{"n_layer": 14, "n_head": 4, "d_mlp": 512, "vocab_size": 8192, "parallel_block": false, "init": "normal", "lr": 0.00917, "weight_decay": 0.0, "lr_head": 0.00621, "schedule": "wsd", "decay_fraction": 0.904, "train_tokens": 153200000, "steps": 9351}
Each number is 500 + 40 x the weight over its row's rms, rounded and kept within 0 to 999. Layers, rows and columns count from 0. Numbers have three digits each. The size before them is the row's rms in percent of the matrix's.

# down: layer 2 MLP down (transposed), 512x128, rms 0.115, rows 45-144, columns 64-127
# up: layer 2 MLP up, 512x128, rms 0.263, rows 46-145, columns 64-127
down45 096:538479499508487538458511468527518534479492444487490584503496449495543554561486457529566573464485506514548581431480496521491544511483494454573541475475400489527537371501548538482542494463494516
up46 091:485472486566516564505512538543546477394470533494495450558483521440456445482451486459547457484485531478437500528507488508508550486511494486478500548549489496489538535520483463460539508481435464
down46 088:478513459502454464509578472537438525493476554481449483520502502525405554513447517511486487511462510533530468527437487523519519482493466515524480526503453442480498559457465551505569500550504534
up47 130:517494539477464487540512602485565511509502482491503486440502634509564514488446528503521515490451523500566489533470523463437478411545465506417548439509479497530495515483539456521501500549500482
down47 120:456478492537506489456492396536548442492538481491446404531465444470522534448469434515528499524529482497407437454508490468538502594459510523584476512478458521551471493544526489490530510521409475
up48 104:504485492482438475496558488398452541528508504521505465511533457520511570447510498534541547503565515528488452444487569525417421564523460538585465492572511493537521447518453507502534503442500451
down48 100:468555489540508521446503509482498472506485500502559576539456482494460492488512503504464515442446544479503471527466482516479473449464585450513466443531507447541481469479494504494493454555500437
up49 101:480517503445523502501462568537551515498534544506544483464502462498452503411427492460489559535508489424496535425554536583427508551445564425534496467479463494546521396490475508544527535466493435
down49 109:544531444486515414599485505510535511494503513467540420446525535544539504450488481448463488553449463467480530524467511537412510495513456515476527512512521547545525432487442535520570528452471522
up50 069:466472489462489515468524541444516491458485492424481503517489456466527420529524484544481551515429538582507496454495535494477507524405554478516501529470474524508434456450488498548509428563495476
down50 073:485514574516484506479492524520496504480511435445426628498473501519506488545530485460524496533444546479512460488528480443467489468482456450508463495510502443504491440437535480518554476568509471
up51 063:460490536423517500496544471470573571492500507427599447501453443536421530485475513527504476490500507490518469526546469559577514481539585485421487398497526558474489493530492432481533484529436473
down51 053:457433564485457545542483536462524515490542476515498502546497490519506508446499520510490519444516511482485495482587579512600498493538490560487461544457506487460600537491440474482532484471453509
up52 081:549482508462541462515476515424585556478547489523511460539485516476497547427558446441446424469472529427531457470547522541512469487530507523476443514577555590529475512456515473500566494536432457
down52 078:508553507412400509517515416504415533521469475533467532554521495544444491542493492581460504462423513469527493524478441495533517440448518506572568596496508424507563466463560504487467568522532566
up53 123:532522505573498499475559436464496520510527473566485447500546530463506421494509530559512524472471507551433527462497463541524506526496498528586500492510475547522465502488419528547450429431511517
down53 133:519548504447497498436548454464513497483488527532532514486531469535517528534508498570419580478426522558490527502428452521537504504597509508502481530499500520496482477485407530494449456364522501
up54 094:498519533547563519474511536485503475514529512461526481476497507528460461461494550454485417392423494426462496509539565533589498482475455516465513529512550477476462510524505480528509490500553498
down54 105:514478535419475495552555489469513454554477472498546535489548460462483512531418483555519452524464532506528502476506506414557514476572437468524585513573551532488498469539582508421458568493503539
up55 109:538485436459494478451455570417490472500522514473528547468531510504508470512482568448524546545551561540555451565508517478496444455466509528505474390596575590505477465474458517492512509473543493
down55 106:500457480502450466464552582530467507503496532514456490515540466572458559498518536497488496568551478468546547617486541482452485454461531550554491513552519462446430394443479505524490491472499467
up56 123:530535522469471540437449568466532518465487574553512528499466564449525494516446555564561526510487504459494477484450541525501539492473464469546456539476531527545469480478499465494478423469537472
down56 123:449552520500502495451533494493436585514529453473474590576481458501482491508518476577537545582465408477540481490534457432491479518490481546596491536511463509490538489459481425525484491469485484
up57 090:462541506566506490556555479473514470505476480538546452489473509475548590437482458482537513495489459379538522439584476492501480483484509534539497429563545458491507497446438548515529544517511475
down57 093:509462490427508522500454499459477562495527480471576506516468475509436466494553444504519517531492461418504481525504471439535545487539503419529530457482485487453527552510479457536458487535566484
up58 103:467499537396575495457512492520484577531496452471481445451452469469479504539507540464525429546568495542457534523550456502555511473503514427563506533516549490548534499482411446471524535515505491
down58 111:472499520466514496519495455536524499517494506530488458542526477495515539465514522465545557480506500487551478541513542523545484464504530491512448526458517537433576455517467454469500419533514495
up59 095:536449552474495471556465519501577426500468409488488558367477553545602458412516506477518498480543520456538541501510555560501558522474519475421489511450465485540473472477572497524578470570547460
down59 097:551439533453543482491475489471508502532501505595474585477529480516513460441507560477498518554442505594493429436542524575492523496498503483451503534491498519462536484489422462485601500481482451
up60 106:430473564512469512522545502447548527472553523487505481524500519483478567530450488450473506570446480504528473483564579478500488507466480535474492537545569543506494459482422474572552577560513509
down60 100:520553476522537521496516462487512577447439470512480447489389551487507507481515519473508502515473521517539480447452483478489524560479527554489466471509496584504422494505482455538478580402473572
up61 102:531532447571521494611508540532558485396484452486455503461522460505449531513539498584412521510445495514481520511459507471518447537534514510472470538457512438501441449516478489490533497538527511
down61 114:450473494444422525509531529552441468484514453493539523502504453484415527529394519589486502554523503536499442510530533492519495516540520506452581515534493552494455524494459486543506584493534479
up62 100:502435527440492470549552501535468494527525501546446590518507500496457501503491540471542490501488477572575514476524549442492538550554504462529470533534521551523446463500477469568542489503482528
down62 098:483499519526591556545520457501542480546465401469536490528478487508504520488470501465480529366467519431454486454552530562493510528478495582500482476501499518460551526514506556515519462535395441
up63 070:471466564395515487552538438527492514555484508513522497482503543504462542443494517532496441551489507557567447462516466535543473494546458436562530515541558557469499542540424532550416450473428502
down63 065:495468556479527492452493581485532506446531508521513553508548470509498413503489404447468433460533484412463532466473622546512518524507557474463487522491494527502471533489559528493523514473571478
up64 091:503490541513483535581508439512527494465550504525458486463541443543508510431459478526503505536385555545433531539521495540492489445431525489525606558500529509492429493499506511481438509527460458
down64 100:507491491464471527511474483479545435524564527454448531477470565475552423485535524517458521493443541542481480519516487513503483464448568503505535491472523411514556491548490473412503555509513525
up65 107:491514551533467443476528487474606506505584485526545483482467526389479471598439540491471472491486476530432443447554584502508501487491515464471473429473466528520525508504442527547535521534506474
down65 117:524566580510491446541480491482540446486531506451512380537530470486475524512471492497408513546524518515549441534498480485464569534511443491518530536512473429514472483499535520437432538506532572
up66 095:516513536571461443493565487459462497498487511552440498524472468505523525503419525500508424528550466516512495528538448438577480460569483465510459471491507481515493516520553498365503535500535491
down66 088:440451488472519517475467547516525495513546491456457457494536499473460476475507537468433542566533446548446519480503588487439514446469549451476573429547519577418517416523484450491447472514492537
up67 052:410515484459482525512475459504464499473497498450532500467515536486513479506530519510528515487509617491507452518488515562447442499485479490573472546495454517512490507592522522470490550491516513
down67 053:544456505543512525520508492499527493486502482548569450530517513586483506472487506461506524513505496437455435523497475459469538608531530549468463477466540504421540458512562489472609524558411471
up68 100:498553439495547522478537540477537484479432479498489495597475541538535535441607506511479495549456521420467545473500525571435541485490450471476544494515516438547504495494531479552476461462490455
down68 105:486486491569502460417465414553482523524517436458482504523547465489470519548542518515497463622497516522447508479599458437524463497487498448531520451475535544484525505477518517490507520552423472
up69 066:492544509480463512480419529487518490474512538503473489506444449527459468480536511572500545526522534433505570539521499532475407459452485538534467501514580525588490488445407562467526513471492442
down69 066:544517454552459489496493608512562443498432539450552474456499439495515451522509474493487499556459563482450480522517504490497411507530505425477413538531532430571506502490430488515504416451520533
up70 106:457504469476478510513525483450498494472570435522467462481541635520597499559493447471507496534468483490492452509478552461447516564549539510522466474545399544491488489463537460564542436469547435
down70 114:451469444476564549435478530450525471473524456515506493449529494506548594494520534503535539538546520555511498492499498520498517519579503541505476516423494540425405530442540489530454463458485457
up71 094:495475516510464473473501552568480516551397505527521515478462504484509469520566408451517547533503472452501543435516473486526445507509558525519452532589473463553588474524472485508555500513446525
down71 089:457444503496450452492571502508495501466427464516497574455500494464494522463558510548528498530497496427486551486531517448518548539480496453498478545461494506519523524530524450464605506506509534
up72 055:564423493461485571478545518536530522460491500515550528482502515460551517533511553499560536493478574429530513530567520555483492557533531561496568518498539510457554426494433484490509448509498451
down72 059:511487586543420449494438540525519525510487491461540504484506459522492561413449479491488458444537477526497420508494547535425494430564478490543521455477538536541569471499466520492540564535487526
up73 090:391449507480522472438474526486533446524566515465572490532491568460540450538509464510468482507551534469538471560523510562436569552436550491497468511536461478489489507460490551537491437544445455
down73 098:481515489539503458428509479597564501493523480509476502495459546497542467518485491517481522468520596564428504510456502575452507486468529515606470523527480438511469497547476505456519488501471498
up74 146:460466594464508474573601496486408515497528482442483457553516508447547484540456513514488491518530497587543535510524522466518565502454535441481507518496424509546472427545467599551504451505506462
down74 191:499478487474529510535528409466404490523457537510448501524545537468562488460465496550410483526457513563531504514536546567510536506465489530514482536502468501529526500536568517479514500521473478
up75 097:480393549424483470497540516504405463526556452451535542511462547504521562563507544502484509506422555499535483541497462413542520502515499513564472497533543482444492485484483470527419489548571482
down75 102:495466527486475514431474533457489497474468444431451531576489502477459418497516455456465467457520478519600425538512521521549529596549511496544511501593480520540504512515449530505516624478534487
up76 066:528453516525494541492451482514558520594501466481518502500429463502549519460471486465554421490472445479524547455444497482549433545497509507479551500489507486530487428529532447529484485521493519
down76 069:559551578512480559406438459581559532520443537536465464502467465510559444445509538484488504502616512482562460499549470552497546541470466356471490539481481512444473527480553512502519451465496537
up77 086:503441487480514527540500479459527452524462552555509455483510439519457521458511481429596488470440519492438486490540581448521481515505577437502430403546464486458513529507485461507552511491475491
down77 079:535500477508529480471528472433430469478446572468539484496528491567451616526388506511557404507538508503451476482453461510503483483468539531535519476513584498441472513492526530510573490517432490
up78 115:513486492448500531476518512549455505518499544465511413475438524449557555453489428504511530496522497495517503556496507449536432487549475483473520512486505467574598471497491476628501453579520538
down78 110:400481529455512476549537492500461560479528454491456466406507532430541543432545387482496543522434480514525494538537531474489449452504452511474511478475499535510555502482504536559531456551492532
up79 059:519463475643478490488459521509446473484444504469508491534607454467526510472529516450492613487482486557518540447523462482578450536466555486503471435495537560499475481431517445481481488504514446
down79 055:521517506564534554545463550504493491503429428484528409546526511472465492487502478491471559515507522529529554480546454508600473451473488423498500481524538525487505554465471444513506458485514449
up80 101:508502551487469443518498466459477473410487458581493533545435503490442502458548496433502501506472474538517476539489520476498530505435474493540511539586497559538423497467526506536488461524469472
down80 088:548575509478503528510403428494573498493549508521480468467496452558514475571382435512563468479500503482500538448531518496444510491493468453510491475554615494516572444508458544508478543508497496
up81 090:523444475473467530445533506439455478476487557481487451548481491451602533507582476502466548544488543527455463531483483472549472420416462471430476522513469497476497454533450468533548489510557472
down81 089:451439511563489487473506500458530581565547444569440495583526533471441508539440481479554538499454534420501458490553510528472426524512533544561510491474511521515440445547529519529493528539501515
up82 114:493456520509499505529485500488524579530478457506509429450493498504478523539465476511487524483467389490498464511531548448501532495508479539482492495473480601459469458529511538485519466426469548
down82 112:506500534524451498551520494532564546459457540595542395440483552487493495513515510462456475472525450496483497514542526471500533529489477479467442505494526533519527491552547434451482523463511512
up83 132:426512513472508430555529512453511503504559515510550528468458530556552451524485438509486442478462452565514490469540465432433390492513519512581408436523413509506470447466469548458449519508495520
down83 129:518500446527480458503494561488504497468498527487549478503569536523487463491442531537490522476497440491567449451503463491480478587465432558540495502496407567523528453436537557438520494468489463
up84 077:437529490489488571511487476535424502529486554502452533571548540590493459499458438496539473523489469461511491457489527468547435508496488524481521438585514483441427508501487578537536473459479561
down84 068:567484475478470456523480531455545456520494446492542490525456527564452518546558516532554500506505524457497467566533477484447444506440489444486547488425470488566517556442568447537559458547460510
up85 053:453404504552491478472456562437456491453521481485485512494462541607482453525493555509459565412567537440504438482500522481467483433454526496525574490526524467549455547507470466554527451501506455
down85 058:567403506555559464459520578484512461424432510510555395515514457582475423550511444526546471461535485421521501547484497481393553489492463504528556515520498552496554488426588459532537454472541474
up86 100:472487490518493507533535535515466525478427531463526474559458495492499450454512513534528455503490562469522492526491536547482540426447514554521493537508529503506520461474509497517503465520531535
down86 098:503530469509546497503556527565545516499464548440475486536480565494443433512487513497433476530439484543485525465467451552523549488530488500496504478560399398557459552505475531517514491463537499
up87 100:566522567550554524445485526575534545512489497542488436497600536548454454533517538515474517521433520541469549530549514540510532474529530495478503445530448470439468497544436533569509497511542513
down87 109:517524498497535511524540522515549483478555464556558541473502522398458479436531495500474555448492516530523510464508532536410466534505477475465523584546503443527483450466492509393563550518455445
up88 090:491510481504502504541513498531479517493543567537485497480459531495506515404432508462576503521516519405510549479536526501436519491522526536477511507510542495482538490460540467498471521480493540
down88 105:504459477460538528544490448471544474511487527476465489540500495535465538459489437527428548443486489518470546499508520552499434524543495441487463552512596508522566535448417517431454540515545529
up89 066:545523572520515460452510453524456514528460532515558426445477595512550491520434491527462498496491553528462495499492469435498479517491477519481491579533496564479464484545515498465473484564550515
down89 075:521470570523504435561500566506493538557523468483473528580464471548429488530519489493453546496473486504502427540523490496472504457508542524464453507552514547453503473527493421473475495536455589
up90 079:551451527505539540537536533495508484490520442468583520437422513492481432495480473550484524508528467511540567487508508407504548495496452470521410505529545508523494416508465456455533522458508484
down90 080:444520534496588406475511535450480553485511471495578443425494509434481481566465455412543525530497536495442543571479474508521412524505424422473505460482428506468497553430517518512450564520484516
up91 073:510518483449452501494491480510572419592511506465478468460447482493468446443525476520493481510518521463453394474571562635543507530546518430461516515508480420464442465551457490450526481490548541
down91 067:539533530558539418564467568500464499487535573518513532473523485486478576482491426573507508534550475504477525536534454478423448519506524434507484512582539548457472533519488544504542523496519429
up92 105:495414582491533495499503483446463589444494496550505494500525500545536483554431483515465438533432408520563524551510448483504523458499502532403532527540499480465521499457481498555482492532568439
down92 105:536536423509541490466483513496521424528416542446435481482535523490515469514499573505473525428506554464533573409546491528516517536466501487496479552468481523516542545535581454435501503517472502
up93 112:524449537508494512574510483545447510518469426499547518537493476514537471520526544511458546547471538538510543502516611560442494512502496591463465443522440512555534460528503475515540504469475466
down93 119:447525530505545417469484508563447515498520500478514531464566547543534445519512442509422605491466516512485536508492463429545492526477529555472513550477452533482541517509525470509484523461561476
up94 108:492542508526523514477545536503549529484508530452429573522472451444519504455510562519510581543513528495523522517498543484484530515456538493441487542540527534484507438492421566501459458528482475
down94 114:474575497507522579449511550540484509453531492478460507445472473470450492524557458515515500542532540466557439508514549435503464450481561495519537483513513472507488435504512467398510446496512539
up95 090:415487524501468509515498518547474466458461541451503518471522448495551477506499509466453528508432524501545546543546522483465468500524504551473423422434472477469544473471548494564648468505432532
down95 091:493513520443526541518510490488465490491503456423488481541515525533495524434481461473470465552490465518449498471513516471484498519453431537502497466573474468526568562522513528441498507446400547
up96 110:509511578521501465513511408483514497504507458541475584532519524474495490462482509533432480487509473505525507541492476453517467488460461519440536531483444373497481519491524531557467490502610567
down96 108:543468475445518377518514573559501501493396496477493487501515490499522521457526462512492512461435482509512556491456498465519489573537474568475516498523493478472569559518513444486530548526529509
up97 084:522512467440451515565535443431415440564478540439480532514469527464519463462487507483574402437538546482511449533538450520512432452431516499543485513509517511477531527538486483466436531555519537
down97 079:427522482470510455476524499452529573484507561479475502442544582550509501476514459516488521511477478520533525538557485491484502487440494502436514507550497583528451560504467499474428552444523486
up98 091:438476540488499465506466563435440514419481509521483553512473543477472434467528499534516543517477501510531516484558509522474488479465512440610453516523530483532493533459455503461471520508521557
down98 081:461506488470484487537496433441513496524509470526473566456453533520490529423505463503471503474377535498530520511481450499482514553438537490543485469495512435501427453474481506508515491487542531
up99 097:526441518489495481508549494509492530461540498472451516560468545529470563500491475520421461531451468546501450516454584590558514509461508494525529529456444488504444516530522440463502470549469519
down99 094:421485492462557504535511477477537456518520467526497492547475492533512524409528429496390499367513546565518463483483533490550449472463478556480551480530537442485566525542502445517477475467492501
up100 111:622501486444504502508458512477538477533517551461498511563457502506468502458559466493526492444539495531513442563442460555490496525478498455484441523514445547511397468471441458479511448567498455
down100 126:544466490448485528539572429517453475510460529479458494522469440438527429512549488492480567459518436546450464553498420474448461528475569473565487591519430540450492463481461544504470499516467548
up101 113:506441552529508473454468475487511566564588498572502522458514533411585529498489498481482537462454455517540507444489552447471513520452503495457503400493447498442499498506373469496493556531464491
down101 127:576509543497487479503513517511501536459571504532538476523522447451507557476489467514552514438498490485493467440519529476511449610493483578465536457516488477496491500508443513487450595545481453
up102 054:562494461443481400531502445453531576469487500559490524482516540533516504505550486542524483509436475520526462542536512503545492451500440481476540523460448552498547448437519498538517517472521496
down102 051:525520566552542488507498489491455412531475520483598470505505468504491518486417478488469563518447529492500495417539570504503497467525559514492466467535549486494546566482485416459448462541509446
up103 144:500569516465567530489492418471480557525486529465520580460464498524548452460455529577537403458481526491533481523490500502503449420524521480491551525489455477470459537503431510463449447556495478
down103 144:543529482509488486508424444517505508494462522493488537464478490517449539402520498468480504558544454498571450487485460494521503522433488479513532499487546436569528467550493503534495418511496487
up104 067:518522569521547477503566433583569488490556589535464482484494535457505482509387502465520518467554456502470367529471530499597496495463491517446474455508532501539543498516534514479418499488516499
down104 071:532496528591449499534522500566426463523451451492488515535475523506466478522479457487538460504556560486467499518447536542422508435506475489502534461501468456490503521589470543478573489501489577
up105 131:465518523503508528532523440454468591537533536428529488493446482491513547476487562552522449483507501518510518522493496462487527448511449496466597515496473485478483535561521552470433445542563445
down105 118:620525463532520506540497455476605458462499491494481476480498524523471463491526451558563475557540526518509551500551492508556489529482499544501448462488541407500508491479444445502513481550515468
up106 097:510478520489450515525500495497507535472484459558521460475430582473470505495544441466543530549450518493498516477515480441456424524512477543492548530478497526480574513503549437483560486528464545
down106 091:545497499526503507499435445527484463524482515462589499469470514522500468548521547567558512498425528514512492507518566439484439466482463542550475574466496450505481446512364564522516502408492438
up107 088:586437487532466504456524511430427489552504491550505559489583557503471488474501432506485578573517455435485511453462545426484449521447460458516486517542518555529491455479413605502477492575465450
down107 086:574521493493571482514595505478404533461495515433432448483504513527476541546463434487468464533449532526476580496514466471520469474506522543436494483516505484454552550527511476411515453521476566
up108 051:490500477545453471475502476513478537461502531383513515507514474535430525504571515492435481524514537392466517466597519462463524553509453421568529515452498532541505505510444463503502521487537526
down108 056:511437545540496536491551506481541492503511504485581414543510489466428577471510496485494538549545431498479489432541559505465499507523444445488557565502500467489585429502464480499545436552488525
up109 114:472516433479502453513454518537499625472487491507505477532483463449504492509488477456538482562498512490518510484478407468542504494593457517500485469558493529461443508422507469483499474491499538
down109 125:594446433521560498490446449457586586529536532542565413449512509456497558484517493444515554496532544425493489562504466458476510507516494459500491453540522509483543432485464554513463464531434508
up110 086:510544490490449435460546488488444483484468488402435583568470541494443469451455508480507521520497498489477436486551533572462550505537510520493446410519484486566540472502480447557545471499503398
down110 089:541498509437500563560446585514513468506547541461458433492469450451470442519423469530593503487487474478497456495614559494518497555529472480487497493502533520525591539527469542444464475476524459
up111 094:522510481483488509593447492489492451494486518542452500490457498484490518484453484405467443503547481467479602481512506560531485473485480419392489488548482498528451557542420490489529461458515527
down111 108:563512523457569554495548471522441458588467483523526462491490463486523444503511530489473460437492451449549469465521473519482547472554537486504448568473517463541583385501493440519472548539552487
up112 113:551460470484387551478521472467506473471508532563475533494449492469538522488435508520576490555599481460490499457499506606513421443499518481451433574490514500551519509493508501547486469495549462
down112 132:441552530526490476529517528560495504476512482546568522523510409457521433473494483520478549522550512483552553457521525488521514499546554460525415614497476454486507471471478452437486499452554508
up113 130:504483446540539583492515534396439568493450442576509474533472534507597450506490485543532543530530509483492478500473586504453512525455549521529430499592490510509516505412453450524566441496433545
down113 139:545546446540498555473460532524527527515566410575466441527457504481489474480530493441472491451546559489516509517509509549539516491523503553499455547480482472389424509489521426477439457487492562
up114 137:523524468508474534534485582476535511451562576464494483496428503514488505503474501512533462546466514504506501556497482508555526519443479493473478453583466500501438477500526498414476524481524488
down114 142:318461483387481458555467551497546476526536509406475505536517498518492471472481526449448491578441447523446481509542516450507497526469502437500491582515532468479499513513461502490525531499538521
up115 076:479579559511525521511424464550470510518494573543488418531535489516477500454511523532486532530514513548421532518481432533474431537435583501551424445474481444513399453499516501522498524468505497
down115 066:530410448529526473510578549521550505514548509455504467458496473494433570534479526501437402505523471457457506543507492526489548446525481552496432501546516493546512473461477481439477475484513491
up116 106:495492510530437525495469509507580497498615464502518463498516550476570497496509540573495525525544438500528530476536569496533513466476495440510478462495548546462488471566505467481595553483515425
down116 115:506545469555508503498481497504587508512504496521451458521524492486581431560503579518491438526533426479493496461525573541495506493546490425585462485500526438463447500550493483544527520468517492
up117 077:469587461535535487398456477527549485476558511486548491484518456482434493485561554444545477496472477482459474433578508531478517542496510516513548459500508545484451474476432568480393531487578480
down117 069:472471482528508470563498461489533565485574498493473496446471476498502524543422520471527480535504451509479482516514475536525539527472480503550507460480474476503584514534450442483607476465489500
up118 070:494434495485556473485481579543486515469499514560505407492394499543497557454456460488591551527472529523504460443492499517435471505545506531540469520482486562565515546553502488451565420522507557
down118 070:467494413572482484458558495473459476566499540514492492467470557474483598521435538517486575539476455507508505488524494430480486459474539481396473528477475537485439604566590548488547421441474508
up119 084:532476479447526451488466467468567568520516500529472532480480547502503477470517412562430435541434553491480473524523496547475510531454499489433509482567557442503528523512485467448500452511536552
down119 078:464487490460574479556475449521442518588466516511514453508559642490491486483509484504518500549480532480509508487476495492480443455420489574533466508512520445465517554502481480477462507440486506
up120 061:484542507516566442521499494542532500371556494501483495480497517470475516502543512469455434414534490600573469530539546495544480494494503478444531471550569512542447503474470520493483559426465465
down120 057:458454575482483480570486512513478524488535490427442539449544502510462550448495563526482495420533479508613475547549548525503476487536453510452570438497530447452489474575471472489512558426505518
up121 106:543502440536559506439523487535415535468523479459458469420475614518500462444534494437513507538417518480503559406459438445466554526505480541595453447526496491476534479575473482484523426479524556
down121 125:520511433526537524425490543492504516451508534484498479504472477476497558510469449486429469560536540494524545479481488524464540482509478547492445600498470540485614600473513506496471500502572489
up122 078:487539517542548509485460501502491541483462612507555486476456500489495537470471446505475551468511472466378497521504534496566447534512526498537517477547469500472496451537424505535537562471382492
down122 073:476484491474569456499506494491412505456475519447461559531516490533496495544464459542466515541553406485519471580521526489529452483450496541516516518547483503546455436508499495532522508517494470
up123 104:584525547505410499503500507491481486508464487513524487502459465508517469448477495472483488483519505478494481482626521477501482422546486602425455465425487539491478464547448493472539447434554541
down123 120:464507488476550537560558463494507517503509466512553576562501534513480467479493453478408565444460552452521510479461486503499481493430526510539504549543498478509563513459498473451489558446511495
up124 089:452554497489494401562492471449515445531555533474533523443412488522585486424495523537458461483510450484542527482463476542500569398489516487448542489535473495519496571512490583454454452488474501
down124 093:470519485483543454517462535421518534508515542524559516461504462464494539452499563542446547531560458606546486427455506452563514561478468479490517473486545458465488529555469484511546362470448454
up125 092:546483490502545473490519430474422545505521540488496562451536545498519541535479466488563450494481524433494462492552582523482453413538537490511517409450460546453580470466478475467442622502471514
down125 085:526481485481453543553457552503491427471485493500538457566510441534472482480497558480439506496494429520530503446583514506484527561479537529466526496581553486469517497547497498448526530559508447
up126 088:504493516507418578450477458566557567566447521432518468523468469433529489434538501473499476551471446485505500426478528433489501453480439500457517562476499510447545473575522493510480513477485474
down126 090:474519517519561475434456480514437580530522514481504458525481482535471487529446603444565520505438487465516521465478513496533529579507506527471528465452533551527436557554507514505481497472428490
up127 120:486500469531498548510479477548515478497477491501515506513519502411484491428493508505486553532526438470473523531506456482524526635463504510512419529522548452539510490486436517490585538407475462
down127 115:532461505494526482559470465465589451483548509460467447448539442415439530462409475502512526564500446486475461522529432454537467587525482493495528500471497447521478526486499517536529449430550441
up128 072:454427499554484379454485457462513479478534528439548506538529471464510443522514461489482514594580523475472477473531571518509539449517586489469490516456419548465493454518490509517595483518466534
down128 071:475492594500586595531513452497493453568493401509517513488437494537473579487517594492482428454524560482486483517532558406534420517504553533440581531501493459481505474519525463495501502501485462
up129 115:490529549512463520506444549451468522441488514497492455526406541485482502504480520412521506486469537503394492448450554519511554519431493568514497450455498520516426443499468493568484556540514458
down129 124:507486501481492455472498440455491522489484513469502463544523473451483554511524476428455519549451509630565487516460464479488469433506552523488481529494539519527530427541463418455559570535491438
up130 131:499519539532550476476483473433460540480550486483395463518515516506457429479489555459514544557504577570498565523517464479527475499491518529494523461533520488481546483472433516447472571517534463
down130 114:479556447567452528561532452424420500589531474486458450516461479476510527522520521473505554478514507424462556551461485515538442494444424494451512547463483472564496497435447507578549508554495536
up131 104:424524528507542536491424480484488553478521541456474540548453502441439549511492491492536500506439536512437550498523562539497490536460544507504481475559588489565520497499535507472419517509502445
down131 101:563537448502471495456497441407474519563546432501494549589481510491494481559547503553453497538510479431514480520486507443516474531414551470374529456533456534508493461506527598517510543442473547
up132 061:510462463438523496547525483512432533582490519499485444504494472530537528451452553464397511548538542512527530487481480513558451456476465462561454452517528546449451492511452418438526481504541485
down132 064:535577538443518499426476428499473436462441479507497544539509423509476565505528556554563477526534500467499523424459472539530516477546534478572500416542464440466534507429603520504496493546492486
up133 096:530564508566484474476487529501460486479460446547435514512519564531486527513496472521469534442441506471548469488438573451570507537560457454460501520498479530521470546537497504578484535460555522
down133 092:467457469421547566499505438475494466498519511588565419505435429494460500475465521425538455504526614543446448471536552535508524486471523470472475491480505522436518525494472516501490484531499554
up134 135:479525576501504467545503453433517501473548527583446480506488523549448544467507462483484543558490432482477496530492537429467467539487525502547445587540500464482452458473543516566566546472503569
down134 148:466503523477587478485506539516619493519569471476446471499470535530439480511463430433445610482534566543487483470475495527572504452516538459486501583474535439473533519533593558455476501498550540
up135 105:496536517492515630468511481477538541469525472465526494558488486467519478458463507520529441476508550470571490418588539479553484489495476522506505481490456530465493533503466486514487465431513359
down135 104:463515430485523486532456506445479493443470547457530501499511514584533413494591484524501501409474553594564507425527529505440513519559482530510476559567440412473520506544517489484560491533494508
up136 081:487440516504505469552504479477488493501493529490522526476455531499522480551429486530560482477480447530512475487473549523492561428551545524548473488463434581461549502477538535458482433455455524
down136 080:532518480565492577495539447427476508572514555419485553536496524488483459499452540464493473593543520506469530474403488497438499500500537499616482559504509490543399442562483537471489501433482490
up137 089:497497496460525463504522428513490504459517541505448519521523496489532518514486482533483471508508578522517474574500466503455546493494505497523420609480466479441536479529420486395474563545596535
down137 088:526492505430453448486520514565450517636500481430568523538600505533474555558533520525508502470515529568514493451524497518549522473515481442492571517454424502548439467416460550503550547508533491
up138 115:526510403568561569491462515507491511459511535469453474470530456469515496508556520525487569527494512487491514583484471544473476543545570505490452432571499510467491459532445505560545472573514486
down138 117:502529497521481496439497453560512520481571473533449488467496494475457554510466457540529531451495506463520470545461471436520536501566481531536501481569521545456571490498573513461485517574538482
up139 082:525546471514552465480557536496592519511477471526568468492481499491502419501515523578506463485431441423473529534502497454566471520454593510489480453494510423523487442529554527572515545472463489
down139 078:412512473464519480470502505534452504522442500512538479455448482574487571565489463495542503489499517576464553566547514487477466559486523540457427527530565535461537511463511526508614515446499519
up140 111:504527514457409469522486529518482443491465514506548484520465568483524490467447529525517502532488460592557402542459435417437577530486512546493496472504524468446587550530452478427552497467449474
down140 119:406512532439528524484572514550462467576514480490514453516521480542507513526526515504478520487545414462612479510497471428515557503482548555603538470491472481483526473470503468449478535454452506
up141 115:492503466485466463443501525491504433480434484529466504451544562566544490450510495592497595598509392467415407521479488465465507515479552535521459481552488522495506418477419432502548504502434496
down141 121:501508448455435519464500495476513454514484585560553498473587463496519521469539533509425513456473473532492470515553429511536432493545519475463481553436560487488481533450534449461523424500507535
up142 101:539497536555540505512550465487477452488444469536496469517525547499530433434518537531539527520471565459385517478449525519499505479495520549429545475471578491512539412516519526521512522450432473
down142 124:480563473510481466433441401516511484452435489511492463501552433501484500534545501552469551550467544544458528487523592537579493451520520499455513446577501506504514438506528485543580478501551440
up143 075:527496523521488545440534409501489507482520437482489441524460513484494544476480517503584434519493554425518473479490463605544529506572478541482523484496488438541455479468594555540495507573432472
down143 075:477473526569566503498545539472525527497470500533444554422523472440526483519499490552468466442524495475557573545533465463513458448525498527467453531504496518496475459454515487484482566543448559
up144 112:490461501485520474485490460482503531492504501445513481503521512416482493528506486460460524492451504587540355561496511495500486464402496486476566556477426524581459487593514457452517464475512541
down144 112:429507473559504540506495475536529525531568487497461485555523568420514499481485435408407556520550572501473492442523475540507460522510432545568550523445541493489509501490540469556546498497455523
up145 116:526481426507533488529525532443546529481508438515474554442497481482520418495459462536459538552441514509573549555571452551437463453426508501526554501605538535566522500497488511499484451450519570